From a checkpoint of a small transformer trained on Wikipedia: biases, 193M tokens.
Each number is 128 + 32 x the weight over its row's rms, rounded and kept within 0 to 255. Layers, rows and columns count from 0. Numbers have three digits each. The size before them is the row's rms in percent of the matrix's.

# layer 8 attention query, 192x192, rms 0.0614, rows 28-31,60-63,92-95,124-127,156-159,188-191, columns 0-191
092:147114123119118132155182111130112107133095141126158089128100141135106060110193123094132119117142099156125183126104128127148158194150085117141198092127121129136095105097144130141055139135158159144142184076170085178118084083080150110148167153093064142135126143194118156152109135137112113184099107122147086157123078130154056161099144104125079101126124035173066129162126108123135094131193115123110114166132117138167166148192137115196139095099140155151148093188160119089077142115174161080092087158108193169144164158142082146127156132089169112111094104072139097190150122098135099156
123:134152102171191149085156126110121169056108116129074118089119124142125075122126103168144165137186146184076132157109106109140111099135191133039115196136162107118117106129115087137152132151065091136088115168107175132174100115094121128099113105089186143103154134091178145164138130132155106079104151125095136098132151119134152112132142148143081139082179086128156118119145130054129139112137170191098106123102160172170193170133082159122089160149118157096059119157178155108095135126115104123171146102128193113077087100121096138118147137143136105136195089111187094095078081203132173141
088:149119115148136093122116179119064103094161157150152108144148095137078180130156162161166105080171154129121070161133142182108165092135171114135153196177115142172116096126164124143114188113086092150128102117088129138118214147125207106115186059161127131131108111108087163164142157079144129108105121177066106138122117078144198131139154139137124083099196122108125131146084127081111196129120113078098139118092104140089087099164156140118137149132145101104163076172122114112184169156117143141098033151125139105088118124132127090104189188125159117122128114105147062124182154126100178123
096:114134084187111164111111156101092134166106110062173148156131212209161117099112165119203152135147129145189146092149131118121123134120127179128090145129121189094110125143097067175129166187075115102123109091129151092139173149147204104146128158106166119155101146119163122181180125095157120072111123172138151122140124124172165095138091102145148115176100157122117176139084165162121176165109215127087087171153070117163140137101144179132132163088178154143172155133147129097149083115071097115172139084116131122106139067129154099134126119182130117081116088093082122153134094082100109140
113:135132101157112128141196058168067096126101198144124100145075148123126149175156138120162229152106105144123109157145157102115156127174110125130112136085136156130108136110140173118072129140140125132137138128184143125159117078081134190117153147098113091076125081192136088184116113138116172165155133088113107141100088112150117102094130161107142062178122060183079185113141075157086135145167163112120128146129067126121107116130136072185126137144118140127155108171143105093089150054155102124094102121122184161177133148116152147155192179112150120103031152086126141158108110089155108164
120:108206150155192160131114178117129145115130121109115136063163120145172127088099080124161186156162091186052086123140100142171073117113146104056095133136185094134128143167115103134153139117074043148094123143110123086127120141127099077118092090103148114106182105058163095145133150148144045102176162165117095060131117123122147160147209121164131143125154090118161132118156151114151125120116181188102088085147138142098171174077131189070119157149077114138113134135165145136145144098101096096129179121108131114139096124094137146122120147106123121122138111159153089076076075180160147141
107:128091086186149068133027125131138162106155160114095158130186109179121160172131141136134166000113132112120143166117165113117131117115182098126101121153143102148191137136151123130129070097112087113138055097091133139116164180145165077152126128144190144141102165117122088178123166097109157129133137188093117051100092139168170088106124161161165138150141186107089089085143125133131181111127134127127146172127089114062127138098122138100133164147132144149096127130128103080151112133126104163119091117121101155145122172159073106061150150139124136121151116106093138136211130136080190132
104:105093122181154096098086173184120139134068119082122141073153185164108105177121112149121102155122091137122144114149178113077139180147129156142094131100156162107142142200099087146174127127155103101113137119133068112146126146193230102116121153106121112085131120147105125212152109081121119122138142140119143136190100100201181049167146040117133082124140102167108131137177171182141123141138177116104099130103135200089106103112126169113166145106186146101123149135096120100132144125068118187164135165105123107123121119153138063142104110135147138107120135144107142148114067096074070096
104:166078162147169104141185134127118125127112156134203155127089140068092185135106086125160122109148133180181123127130081140168159080144128108162139123137121159087115111125095160116120113100132074193141151160179099135104125178135171182103079130068111180079117141158123164105115090105082153117087095098194118152130015172136069153115118117122139128123145085143153134109124160139177116097125111127087093151133117131147101129153144123129138160092158106108175187145100120151114140134135140086141022149091075124154100221094115190178163118125138184079122145126117161102151117129091154147
080:117153108134177129083071226156117125131111120138105123114134123133133113123105222128106188107188085134094153130110136084183098132140162151093096130114127073161128166098125143145081114135149064107167130166088169146175168100121092170163099139238134157144122153108159077170059165137083112125133144167065160096090107097137171068162158174201130124178077131122134116150149106095082129111158122151117144087109133146135169125094159169153151127152118152153127100146128091132130129134146122102153146109153200098085055114145138096102141148148084082122165130188120118149102117166161156118
087:190098063137056066146086137175109196176049136154116177114153113145102127106115173121130122062143109182135136118122153113145118215127146122151100134148098107124092122131072182106125111151119085181115104089105129168156162133166104114090110138144116107129128124174110131094136142151130123161110111185075112101171127124114144157125141166155138176153188154114171125114106177164101151069107149095132088155152145125064110123153166154150130116062130143120109111098118097057156150094130100093089069150083080082161104206161074171140165092149129170134117144161156075139151171161126135096
111:110096087133175119121109114150098182154136120145094114144084124141096150128146139112100133083111103121102145119165164111141135177123119107138097195118081180175102219121095110173146026092137069097139124128078087138145181131147143145083131129150174077121128126110109128122159097113130138125108196146073161104157130097080142083222120101127117183150104135065120119139132170117143172123123133105133109108125105152094149133112123149166180129146139162098107080108147150080185132072127066193088122094116108123080063077155161107084144173135187169173058108123170116158109132144086144122
086:136124114129155103147167095101124127205156157110147109170165145086147126093135113102116110174124142170147097160137098119159139104101136116124096152147108137112097049083075175136123178141146149170114114186146097139113126105082106121170176161119058151099129115180076107105085050158147159114054080135116142162141113159148159214146151166114139102108132082145128182074153139072157109093196108117088137100105195098127124080121115124133111076091170160114164140162142096067105178123144133099142089154153120199163116125177042181149136069115124164098125106127130148155126124173133145135
079:087150088088176160081140184112143159118104084057147125087135082139131111104072083123100118135124102120119141151112131083128125160161124097109153083127133118181101168118154099129134147187163110128136183105120149102082110073127094103150111119087156110128085118092122127175171165183117127102167162182115127159093178129143191128200169055146136122130083129148191126134075189069078143148128089099138170067065146091151173129133118175138163089111116106145123079142158141157172105086140143119173144146140174100081106070162150062128088094144150138138183130138135192124165082136126142102
106:099118158128117113120079132150149176177133096149067121149163141155152133134146168147095126076135130114093142170096174092052096165108092143081213147130108087124099091124122172119123076203164159102130148130134147148144166144163140121088101158143113125100164113160101178172172113089146138099084106177140152101104171160111148084127111058115116154112160141101170086151143179141163081108141115102116134172082155197093164087085081096123171083112097108143108135147127137075119131090101187154037116149083138106111171129167098120135132068122118084144127112113126146111139179059071118076
093:139119160088178111099081135093102175157143214058067120158064129180131208104117100116157131099118113165109119161153150126141147147085141152127106176102153126119069177154093119152171143128128099076108130063077072112103093131176111154123098103143126116089148129127125090200147121106109128147064098099126185146155082141110157087180106088114110143163151083082130166099203156135142146108129156103098078091116096183167115079116156165151109068123144148160141142129116172134152095163103036145086093099140141178072149127153155158134158118135148152092140099121117101106087128143097121117
089:169167151121133151087058110096075093143072145147201146132075153113144095143135135109163113122142083136149160085115103110121181134198063110158097110116193111108135097123102125123115138160139123110130121188126153131155133163125124169161161185076144125137098142120144068121098093140128130127090075083153107138137072100157072124193108116225105140138130101167132166082163148141176111077181140114089103113155132151154094138146150142181144163116110133049169079101123165135070166102177101120141095167116187135201106125130116129135177172134170111142108123062096123110128123077111183140
092:153107083156164150117150172074155106079159172125107149117113172130117116115082164144086141139117157084079128134149150127090153135144144162118102108124223102135119131067100121128085111130106049139111106148099134115148104164084125166141143148148159141075119085177146133138131188073094063145152171086117112083116117065141120139149095161139129139087154094153078118130129103089140124159157171131106146078083137176148161153074134091191095120149121150159080138161164134164124142129203140124135128099103149096121138157130212135177154140124130079154148176082116148130145094255187134125
095:137112071127116159135079113068148141122188165166116160212140158118082153192155129119160154091080118166120158108131145126112054151083153099185188094133117105159129114152077140093130161121101075117117112141081131155151133115141134128117117143147156182160144103062151132117146094077195152116132127124143110098103142097141164104192136122130105156101172154037098089190134166158108163168172117055141088173125167146098167171086122108109156129120084157149101072132107121104110158146161117104106137132112137098122112159141154139094105178173134105171138177143212142096196110093106157157
096:110138111130093115139132113137138134160141125149154109095088153120115134097080136129185124137094130144076210043173140146166147124140125107106061138147120147130076167151059159155162103160130098090071180134120039143129125114173143150146133130154097106128117186138100153171144103097122120158062126132101149175109062084145136118159123099095112125172148133152104152085157116183125122129116162100127132166076111163115193149135179119154160117148180161148090140137067123053205173191142082189148093161085042151106112112143145108128177145150144177074118136105145123142118109145137176120
112:181124166139150120130152153168151128112136125111186147178120119168150093138106111141119102140156153124137109084133105114114171100132089125179120097115116153097132005122094105150104101160121133127106179106135133084149092077116102192149151150132098136123175079142077098165108130110184130185107101063169131155138096141098076155183117113201138098130144129166069169121159128172123117097134080054115147117150158110151161116095128106151157095097130148147167141118148103075087179106135106088159034128130216170147137150134100174099198098085160098096095082150127123106107079145128115090
109:135167094144182148144140158110129122060106126167181113154117110136129060107088132089114161185134180174067139191108155121114075103114146137102104204207178086141101113121136136120175086169107067133080155112112124121103090140087087123136130189120143113075174113030118149150098138164117114077093147126120138072137183124081144161154124106110116165125142113115175108142157166087116080143139145134144124073092190166141149180158103151104123121130097120130104111103133187089151132118097174129195127135135169114062105150172092131133109095146156113125174160130163156064091112161137162136
105:163100117132124117101112094124083126139087149115098106112099176136036148171100156114079079039104148141096161124115151187167075153146175087188170103155145093169100106157175128121153120124068138142140134155122190167094100093096163102134081101164168101139116125130165096124102129121117154150111062121076098098084112102168179143117121185168121160100207152062166137166131114121099150091157160096186108127105144167108124127157107147132178122135079165162129100131125075093110155125163107160095117129097142125138153183180082128093135121139119138178143129132128126103160169164094203065
110:111089132145071119095114135127119113185150095166142103126094179180119128143100137150130095100167097137112167072186145085128153161151132138135161209114101157095089177144093124143217115140110117076097191100117084100075149123167159078125141108134118133116120160132142126189134080159121115121116095196079146149065082103157170107198136078060146115174113102118110148163139163116098113146092204089085082198124068171094101101181099174141154118135173133118115155117081128067138115139124106169142081118155114160088157113148145115100141152166137102105120092103122122121139107099111186150
# layer 8 attention key, 32x192, rms 0.0699, rows 28-31, columns 0-191
099:134202141159050153141134155125093150158118106127084143142113161155127125143132118112152145128160098128088155088145121147096163174144062091166115113099103097149126071167111149129127130112108138118130168117127126109080103147112118151098150180073167132115160116108144118159091073128105141147072095098160169154094087083133121168194110098168108056165121083134074166121126159118138134146175169128127123141170115215160208110075137157228177080092127159100153109086142172071047140125184109116145109126153130198132115091137106167173160106107161132130064105130112088117148104113108116123
105:102165085115119164055179177115098100110114129167122149107120127153110095113152131109110131145098168155060135136116091100137115107204139156119079134134188071133075103137156082098121114145132039156129131131089170121147064112077095120200130129122112130157135133102172104140144124147092085063156151161114147128176134148176157133129123130101125143078129074120121125096128094138157152162147131175090125067106183148187169151093095090133078105173097155150083075132178122101115156093123102108172164148171149112127158164151148092091151080155150078111193137129143144097074097201192109108
096:170153069176082149173136075096163096108170132147092130111146136150099125092123136067071141052094122193100104190093153102164151153127129091175132120157108114151142127163163126082106183117108177067131104076139128145156124107113103086105117123137145148202141136112122185169123102095154124119124047112095136069105145152148179153158174159159156112111186117046145139144090120125090136115126121142087147197076181143136101095151111140117116106120082121145132113092124127106111160177191127095130144183111088055124111136164107190160170130173078100175130112128139149098168141158104152130
103:115087156132137142193074141131152154124115130075159101124127171159158152120094085123138111082125057167105188110055142108136128163152118145124116064152174147115134119141139147131156118111136078124095167049137164121067166093143130166195137063129158152109142130119090137134190116119146145155153135151086169123071178085175117103173172105100175166166084143120144152143094107143141164183132133134078193159063132156128063122127089079143096091078126121144113129130065102126174102121079142165164178141196095168108070113141149063134121119111173119128164107100093098129129149136129123170
# layer 8 attention value, 32x192, rms 0.0529, rows 0-6, columns 0-191
103:124163120161096145068134186120168106168138098073128121147117102126110200156164137123086123152116102171093109093076123144116086127131076168115154105081125114084085116093160104063126152168189135117134096180119049140122074149127154075138121145092160097047135154123101096144166093126099083150215080118157128145148137159166149085084131104128127108080131160210134109173094080104105123109104125152148103156157070132143157157127140109111137185121109089078116157132200109139154091134081142169083124142121149140156107133153143141135132128135164120192061089156166131162155103121054147120
099:141122142107118156108105139163124064196135190148103028123127075131129180179162119123156140133081144078111124195116110091138136106220151163101095094101070182105140101089123098109090124113130091170175083098157149101162103117114203130131142155081136145115115117072132153202156150110150128164147174178126088143121133115097137138115135125147131151116139168160115139120158119088099133167106134136155105099131125086049157171151094084151181097108087125138131145085118172094173151096082124125134057123112122140140106151076150069178093135136137154098141106131105091134146058123120174199
099:169093138147135150124141108145116115170076133094184090124073102153123144162163114204148190133097062145165136164127103155163162113165144126087157085157124082137124078137160114039094121090167076072100112144151167059100185121133100072154152103094076149102080086139090094176177136146135159105098132072134137108144143140117131196115097152093175126123128094122109092110137156097087171071120132092102151133151073105172148137146084147160072127163144082126144164115142133122135142162135154097113147165163153138089099092158109177100151133151153110134159074151115138109077171064064119110
104:153091075113075152094136103115149152142131144080116178128072129136124157136160097125131040132173109153115120156145063096138135134168158153088130098071154144118082104123133092144128113145166082160149135127189121074149128144174176175143118079155115138146121196125165102105076083169149094121119160161131153092166142120127122058136100113110106159159186126140086141118094065121141129134183121125124163113108155108128132061124155153186131137124119120133074127094153115116164191155117095093127036127118143135205103133093153117147141096110127059076123111048205160134102181167115134180
095:130122060090150135119115075128171151085147152144110105144096142096130103166064107087127123176207108112143125101108149124145123157162111126135112107114078172173142124148148077139177120149129126128121132121135111128080111131119092066130109153099149102096139119185109065182104100082110118066124130153168126113099118152175163176090195175118118110107202134126093170139156144101184114147096135129126168162163204122170080091166134178115151148093053097103166158086109083157146104074181116063137189086103087145111130132131103139072132115146179121099120137129139186114131205162133182125
099:113132102137163105124100134165127094096152134125192172150111070122139126127113105107176123177141132154100074125181101152154190106083137128151108082102103176174166140130077081122147177057133079071137118104168090116117100157174103089123063130152104088078109095162144139100095140139107096110144094141063133137077122123072127137162135163081200138139116124147139115124135098151114133148094096100192130129152125108107135188111133143087104122134175144139140146072057125148116142135066080115153172112220178172144148177118145151144192115080115056126147142181128090085124121153190112117
102:125134115170099085152141093123222117164118167131148078121124122177128191150112108122069161147135173076142124081119081119137163125110145155184147109153145164149111155161110142036110107071118201086108130177116116124184148131168119155171200141127128147163099086084098117141127125137106072124121130185128138117144093171123071131091091100105121147115138115185111144091119092112137149140172081180047136148093140132142118099086136089068174074076167129126120111160107149182148128087132081119155198121110108181119168173155156104172151117115118130117128111102065118089113125186130139165
# layer 8 attention output (transposed), 192x192, rms 0.0842, rows 0-6,32-38,64-69,96-101,128-133,160-165, columns 0-191
084:099084137156118105113084123118080108154122082165115136133119135095099131084117107171126130134145117125139103120151143136106097141095097162084133236117139160097116111148148122124146137051158097131104122108108101107077111149072131125108115094224172127154140099168103126173106138077125148158141080144101121147103128161095098180089174102134114152175194129152120140123146146140124137137119107201106098095168156154159163065117151081197177047074165063162156171144164139144165172112049130173106119149166098111110105168112194136127154148147115124163094141172123151125137099104036137135
084:114118159127151210077134141147126102166133053161161093052137126172138109120109078142153157126110119106150117113169122093075134129109116120119075112152081116200096155112094162114110101153118149093124160173197124113115085119132086193084118144087127199124165164163140134179049120133119127126153152156063171174136140154075138153139068144160108099118164175154098116134107161115117122129120103111179128102053125132154079072104158100139147099133177174091170147115098126105104108165171185138125114102125119156132130186144063128191144107180107095103097137093114178107162099148088142169
086:161131141107168082068136145110099094145164101162095160152125129133145151144107105116133158100062144138095168119103110115080114146171065147203133152109093174111209164140103184136108087125136144130124148130119114201121148138132124106142082083188123169076118041068207179127136175117168120121141123189086096078195093134154145089138153148152160154112164074109155128116150144124139152181130082196069152127062104128107109128124170137094080101116120090150114120093120157138135160212097106178113154133147167106129135096125137142151142076124092125129108142175115132132121080111119088085
081:116094140151114210058144153098083164155073102116162065127205063112096144101187077120119140127091146113138168098100151147089156167118150178071120112101115117104176090127147131153084114167081126140096076193130067142094112120108138107089077147085144160153098126118137157123101131145100117155141174139171158164105155166096116193111184110111127149043107116099151087143105124146114116166073105153158121096185147109131183096101124091090128077158145155148129128148082153129177140122209153111146121177164147062138136158110162134139165151114106174141082154156147106086161128142102122118
086:144086128117182137090142112122152063125128089059121132123135151117097171068150107140070137122235169165058122158154106141123147140141131160121097112138113170165146152107125176193123153122138169127187168111153118119140068122149113137184107167161125115125149165108114146148129134134118135154143136064072116091160125093154095134213086129121079111163104146137140106083148082091151089084137109113116188086111133116073184091072166139134206126099129154105123198114084130168106096161136153116103166108228159147144112133113086095129134119119171097102113099156117132102109159121114120057
086:075073121167107112135178147140078134149163137097109135153119167196113153099181172137127099156119144155131160138110077109133122065101163116113168146080144099110130064110091103150146082111137123120084104191143140202132107150143134158146125130163088156095135125146132075130181088110112159157108092121169145083167122127184094144120124124108076137132099135094121164114123106121080139122096170072201091175112157061153167098173136119107088112136119083177118112139131130122111108102188093098116159122071219164136169197137102114154107139066163105132133112091185120180124137129144078216
084:131085085114175134127104141165168171136142166129107122069193087175101137054111095127072112074168163122140098162142139125119100142146174119198092155163115116154120137129171157075162163167084095116131146078120071072132112093126139163141198150088080120078165184128133128118108130101122117150111175094175129163102167055109197128127125108157186086117094151076127141137134124118132075142169107138148190103151144141155122101187177165097120130172107124101141107149100094102103122147108140097100160119096091084080193119088166197127141173164107092171131098103168099103128089112145144134
098:152140128071116125165116114089146132069112124124130106156162144132139117120143140191152134101111141073111102167148127082045149135056080113150097135103063158111103133117107147198077121102120146105143112095165156176150117125163136157150138156153077073124149127098096141166169105091170188095139145117068143120129172121151096099077166124166160105179111203141104114135121079149092189159138204113152182128097151148121186092079153083113096086094134165119114138141148076158157137093117135108185136099085158086118125112195113116138113097148167127075159163076173183121092175126164100157
101:121113185137162090110111174184155092165126080119074169102128122127164103177081127109095128145141111098141160100094082120086125093071162115089165125149147101104060189139170142141125086182064110111123190080121063105120169113156114132155120081170178098150138127134066154122148096112114134137156163168084146104112070174118149093196169143140135113120161179174084149180151176177119113141091115071075115173111168133162144134116123160124131169132152109131135145144126094142105113120112145108139100200116161117110084145217119102127110115087181162055163143100109134139117089118158079111
106:156121137115137131131105145119115115098122105128147087134147112128110172117090115101113091200135160103123162068090152132169095152089103087087055091109162206104137163143073111120157134130091103102176115121143122124099134146075127174155128130192156119184153105065080186135124144159108162140152172169105201164146128177078106141128156098135137140149128211085101100155077111146125129156120123067148141127127150201169076141157160147078071094103136182098174107129131117147069123096111098102170165083093110177159089102126175103118124140136162183175104113152097172160056130102121102117
106:118145126077179103111110137139145142104157134104133091140074123103208131169075173105143186141109098188080132155119101146101144119133128159133167165118115134121170135144103099126104152097121100137120155185053139137084109162111063112177126156104098132131146085151164108113188092128160168135092094150114121169176146077117132097196084171164195169152168124121122128136076096112150128160108153170086183221102086135083101155144151097117143138133078106146119136075204132141113099122129120093084174051103126121099107089154149057082109174061159120165143103141125111143128156157149115123
099:061142088120187108094093171129109133155123113124085176173172149109137135186129105107105154124113118163118114111109091132117092147141115157102165112159171149152133150121078079060066059178125108092143097193138143184141197117115100098131102138092089071116078104098131117133137121170176162210100139131118136145110193118162151109123109133117082143097084125069128178150177180129143185110081165123096037129114089112126161160089151136142097122153131172116153124127100102122142139098114149129058176166100120148189148189157138147130112085092128131156125061170141180169107111132140111130
108:138142145164096143072100169093109133064117162143074154164103134099123154130137133121159143127151114146087182150111113079142114142131092114106167124133097134115113142128082134128094120191124078137133147116092150116131149081184187143100129180119158103162064113106132132148146075148136113155138147144110113139185125084078154087098057121155173136134197142117115058094077094165112199133146116133156202148102084158088127214097134152112083114126109184141127086121179192093113137121085187187141066140066116112135159096155072137124108154137179158112091110152082169154138164118118104182
104:123122129089131140104100120138173156079118094154177185188143086124110092137108145211126119076161155126152136145129105101141144182137167132080129094159161106138141152099131121148163061123112075155102166017135151183073084082100090076154110164095115118086149079174127116095052173173103076113130074132129089150128096108100111082129126133161100142149089160145172098137188144168125136101120124112172121172167115194135118153177120191136180129122126145136151140081138155117132083127080153104131125067134119124152130151112092169115185099160069109135142200132140121150158124111104116167
109:140115095189140116132070047128049156099118175127148159147106133125115114149123158198110154095131150078120090111124163080147126165166124171137130094175122171093124152124124105062160131090133137115133133064142130172150115130152152141110149136170073100155136099164168062149109139101100190187106132148086100115112127081154165102115098097165166141201064176106129114124148142114120119078163145121149150128112188078102107070183124183114132136070119141139112134078119090111154140097203188140073120124115131151144111190135124125131092182130063110139103169146164102105193149137091107105
097:100112149104083137120210117085156066115106188151110177162156137142154099140181136144095156193117157117188120093152147080096104158119136082135110093119089093202171130118126142138096157107170104160093090084117164127111162137107138113060072143110095166173088140183051028070158145165143104110153132126156112132109095123142145093114075139145144135157148216084167067147113105127117150131126153139156097134133114071090151109110166136083083181110124123147149157137150141136142141116161078139162131148085123074135074168107151118125121131121114096142106140166183067133149171162138140161
093:155102153110137108110175136113149076082140170073098134061101125136118118219121112124092066110152124130184074092139150131063130129137148097153177110141127149122071123163116124095105105092139197206159173123153089116111124115117144135115156101107138163116097176112157160123153133089143140184111107092158153157135081114135127194050072100117142156123162115160117152153181091123073094115104142092132178164115161089084127145164161093166141130097120171119122113150158127148145159180089156028142114102140116125187140162087099144117146142120148126086086205123163119079071173153146112136
092:127092152115101150154174184098096071052140172153139108121162077124107105119121131167126157148129114122150115176148115101151075052091188090154089144153155130183153087145134115110083181064166112116163167137140125148152117085086151116121116121079138136157132140185102068200119173158143071113146096136101140118101107138147126145098159210151165072183180075099122143146122088131111097139135163178095097149089156089113139149147111147072066157147118164136160099165109175182086154106108085137132137128113128138135099078156097144113171137090125116074088110185153133120074152136137135196
087:119154138113137139111033072205160233119195179131166105133102119121085137150144146138148134105088099122140123136064147094109131137115107128109132145095159133157096092188132067131112066122139112082131133152066076117114169074153130136147150111101177126131111182132147093121132116116068122116159129154130156116154120125049179091143132046153136158112117172153119094125110181146136161165132117113148180149124132146079146069079064165160190135152135138144144113074157069151186124118078118122156136083123150130071117080183170107136118140151144166106164156157112131130098152141154083117
080:145115108114170111130214131121139158148082104177087168111118114114151104170092129123173093141104099103102182102105183127185135200121134132149039205144095101120172147149129152162105132129169051120119099113137111126119159090130127106083132132171091152139063108126124078141137119110149084118154181116167080133056193125132181112137137165153080155133104085051177094113144167107150168118141115172096099106181134146144121118091109149127116094087140075170085110129107156131134136111177108200191114139121129092086104058109157123109184127155137136147111125125130075130169149153164145084
098:162120098132185123136129163113167170079126137126136148115095126195102118126098130082139124113160180183173151093144124147110159130072146111125110148124180097211101108149119182098177156100184111074137108105122122149106171132062083115096134098176159121128169135131113191144125163155120120064063144128125189093046147092127120131195145118090164138129109072115146154115136152155124156178090145100098108154058113138143067107131089146156126116199142158104130179143032144141132138127139103152127122107113083168098104123131100153163075120168172148118138058083086097150084110103132143161
113:151173109052124106092129128128171203080122150131134173105107106130090110080101130098134076098167137115143123076135148162145140083127189122149134137102122137132071111176157101154181191121110125168089134175126134115128105151131103100135113135131097106127130150000111142130135110136168128110153189114180087138130105076143116119131135140104086144075098100138193121119121081091129131139078109150066171087182108153169153155165123180107096170116149096081098130191029181145153116120118123139153110141157126139099162081111136177108163128114120175186150121146176143091121191124151123105
101:087081138108065149184147124121143154162127069079165131143163147125066157058116113118118130124183198148127177145130107164129144133112078141107110117119123099130180127113104174156172095184144181143139157089094137115147097132204093101146139173165189111094108143146110149121088119121105111195116122077143119125116133118113121110156116073131114099093109145082113131107144207170203137116132096129142124148098159075121177129148120136121178073093091094088089148082135157102150088146131155180106040098194174118127100123165112076154100191182151087152102158148106162129120124091132127079
103:127179088154148143115143121088109133157083122172123159057147146101090127082087116184106175080145102138127096130081131153152109149198105144182124159118134064089072132100188168103081113132151170118128144131132144142134131168109152115195071120121157121112108066169159138145071150085085141140104150156172078132141172121156159150128184099116110115119087085133098133107155119120115138142102094142118096101157137126200047180130128111150073132141176084153153095120072113132145095150165188207115142155132107176064191121072099115102194105082114153137149119148092116133141121154127113182
101:130102148198158108182156160115087080118117150131109129170138108120104156091095135172151147125068124112086129144144113102102121141119141183110120111134138075090114103130126178112127178099067157164102079171102097133167193112113138068140098104167134144087199066197113117110130177124165150140069144093129120081135098104132059182127123115161175182177123171126133114144101101082106134136035125156130120092099141108053093174133110086141138093120125155141114092139117178143122112185192148122134118110132137127156141155102071105122149226141138107163134153088142097176142122111104143199
101:164109160205151175166136132168138081134155129122131131111155149178110174101170114100070118135106157184139116148134148094077137097124182204141148057088118119124122086080127158117187105104109147128101135102101110128161149174142149113159138066101145155128199131163135146155139177083133170106093122153170138141169106069131136142178125157090062106128110084111166152144110189145126094119080120149055162159090143170122116181145153100176151155115117080122144142119113033067081133113124161044119123149079131150130116152164132155137095130123095141121144123109135112127115091135068044100
101:122129126145172124079094141139110198129100115178097117145088157154125164117149135107189137160147082138119172156080151151194113134170174095090136129114081095128104079140143115115108136119070135151117148166115138103132170066166150125146097089094088144162150181071160149066237173151172136148038134140082112110085099076105145137092100192160075141186110104109153157125102153128129155084147122120118104128104138151075083087163126161167177149163121155120097098120080134121103132169138101053141117134176145117114163143124111101137138156156135141102200157102073107125101115160165101089
096:059126096117187090160128127081118105073151175086144137152118134125144138155106144158113171074155175148099082150136171132125073161113078179118176112135187103131132129125120136103168115107120158091160134109145155135109129116130144073132168157114131064121148128145130151059125108159169120187106036075161117104154158128141116148152094085095181159172074140060121117141108163142111097094215124120164094162160197146117138096176119204136102132116114116123189117074193139133126140123115122141057142081108099097174154150097152117085154117136070102127086167154125169136110151079098137123
106:144173135115108144119119135144082192114165139164135151093111168107124132108139108119161160085110101124097106200137109120164099111164139138107148176115126080085121075128182147167149167107098117111111120152085145137126071177091121137152100076081153140115135109150135087135137076158187163096065105189153104115118109124137093059166105181128096072174161103161175179133127122146140110117103165109120066087125128132145106079129063161095132193173177121158123078115124166118135120053155120213115118133059107150125198133124132138126155097121109123071135126130146114133169093189114220152
102:101111136079144104153054108159142134169199091139108098158202120206155090127152121130117129142146117130119115139092175102161114107130108079095084084149136169072139104123098149142125085174109146182120042098107107119178160179152160108110174149211082095103105176091132153092128129096120102125139120126135120136112089125151125161074126150124107044137097146176098115131187138178152128116169122070166100119192118088108141131126153146094131137119101107157157132128124118088129093150127134136168155162116122080164118162173142151178063126169157149110155168042159144110182070107127120073
095:124129147157067139172075141106110129088147122182108165070151155156169127085133131181101106135104099096100112107167117111114177135141170059178164100089130061109124130143196115124102110124146107098084127062094147129140069079155140188108148145129110143140178115127131100085174154094145135103158125110090147087136156155079151200158124130088176129159146183112140106158088146144056115143142113147148165101161100134167177131121104071153115135176106119173140164131149109105114113150120118142089117210062072104162086148037142164127117122121137102182118152123146128129195148051136135159
104:125127143126086153140113119109166192169096146176134105177144155042098092150133114154117156142117167143157111116165136186037078170153107085097094128141131130064149130147152131085146146114156192159157219128125173117145134135085094138096166123102145175089098151112112197133093150159143158087087103127103154129127128131127114153118183093084169158126146119128093141129229154161185093098143137148112075098080143099141119069113126129125134147120144184065159124105158141142172156145128148117080096067165071105108118093124127068124079135140081145134124130136091146131130112039114128102
104:102148143100087130173176109157151120134116192168126112078108136097111061094135122137152126097130069110136139165164087127158110117159133174222080127145176134116115140131128133101144032173097146110087190112091147124112126090136027125122144132098166194104135097121141092162069154101131146182159115084174145089123066127110160159194100052123099136094150120121113150121133150098146104139118125147098169066121140157146106173089175119112143159151078112147178102175112133087080205116139061106130103157158094099144119116138165158124164154098100127168137146144086122130161138105167156127
110:169158086201146158125151107093082185089084111141145113176156193082095122116128167110146102078104130106122143164064104104152146092103118111154177159149124111129170122089101177106138175110168120118119099158108106145130132096116109160124150175121160194092098181198204096130097145133114103077119113096129142060189151183136109159094140134124079052067099045159115117097100084097162163064133144118178130126187122120107121103153129071120157134133092126160118137194186084111119177103142143092184126126132171132152151146137150163107099162119121105137129102141121106101133156141104125082
112:104098120154205103165125111109097103152140130182061142165157100080156030140143123114136103119094139137133117128128206148104162153142159061129166184129123168141077122143093115109111182147133096115165139147141091109201136101117166132116102156152130141152154169172149113133097130118130056153114104144103137109110159140127110173144182129110145153094143139198145150108107124100174094119177088120158117150102111169149119157068135136176137101091132152131094102113107042102162072106135131132206111103078102140095099163114084133110110119112143163099083069067172070119199196119118156147
108:097125177200129134132144141161124062160130139138118152152100157135124135105102117093202138130096187076180168173181156152147081134108131124132168132150129119167097132089141097131153140118117138124135105118119178113128073064107053112110150069083121085105114057113081177147088159115125112098150113094117121133069138144116093167117147097161118129079155133136149130106116155086099134063132119186173085078104092170153166160119088120156150133184132146094146154167105183131078155105166145148124133113212119162098145174158122146123104086165104134141115155123063154129169080081096225106
105:147110179103093151153149145085170109157110170157137107089158114121137099119163158089090138124107140100182114106123167149116105145121069112143115162202140094111118136117098114166177146128137087154105119157164148105107149173120117147083142122126155154180171112142142189115166163148094073178170079162109186143156120085126138092187094127147131150119112067145181140104102072133140068097188139153113191105145079122103081098146130106129147106105108163090078105202136171107093121134087121153131074139170163098039144062077148106165144049115155160122128182121104137089101077118157163117
115:196154137028143082088152096128124137141139087083115132106136125101136183108116103164090129074115134111129119195141118157124166089168112196150097185146098188155092163143206134120087085142116178111160085137139141119124098130091125166129094100169142126148111165125128092088104111117167084128139118206126154083130144180141126109151093117192064083193087229122130134114108100043141160098158119062112147125141118156155091133130166172125160143122140118099140136149067090104128103180090133155123107121119091101140106104112144121142124092149193149114129084088123166141141126154139181119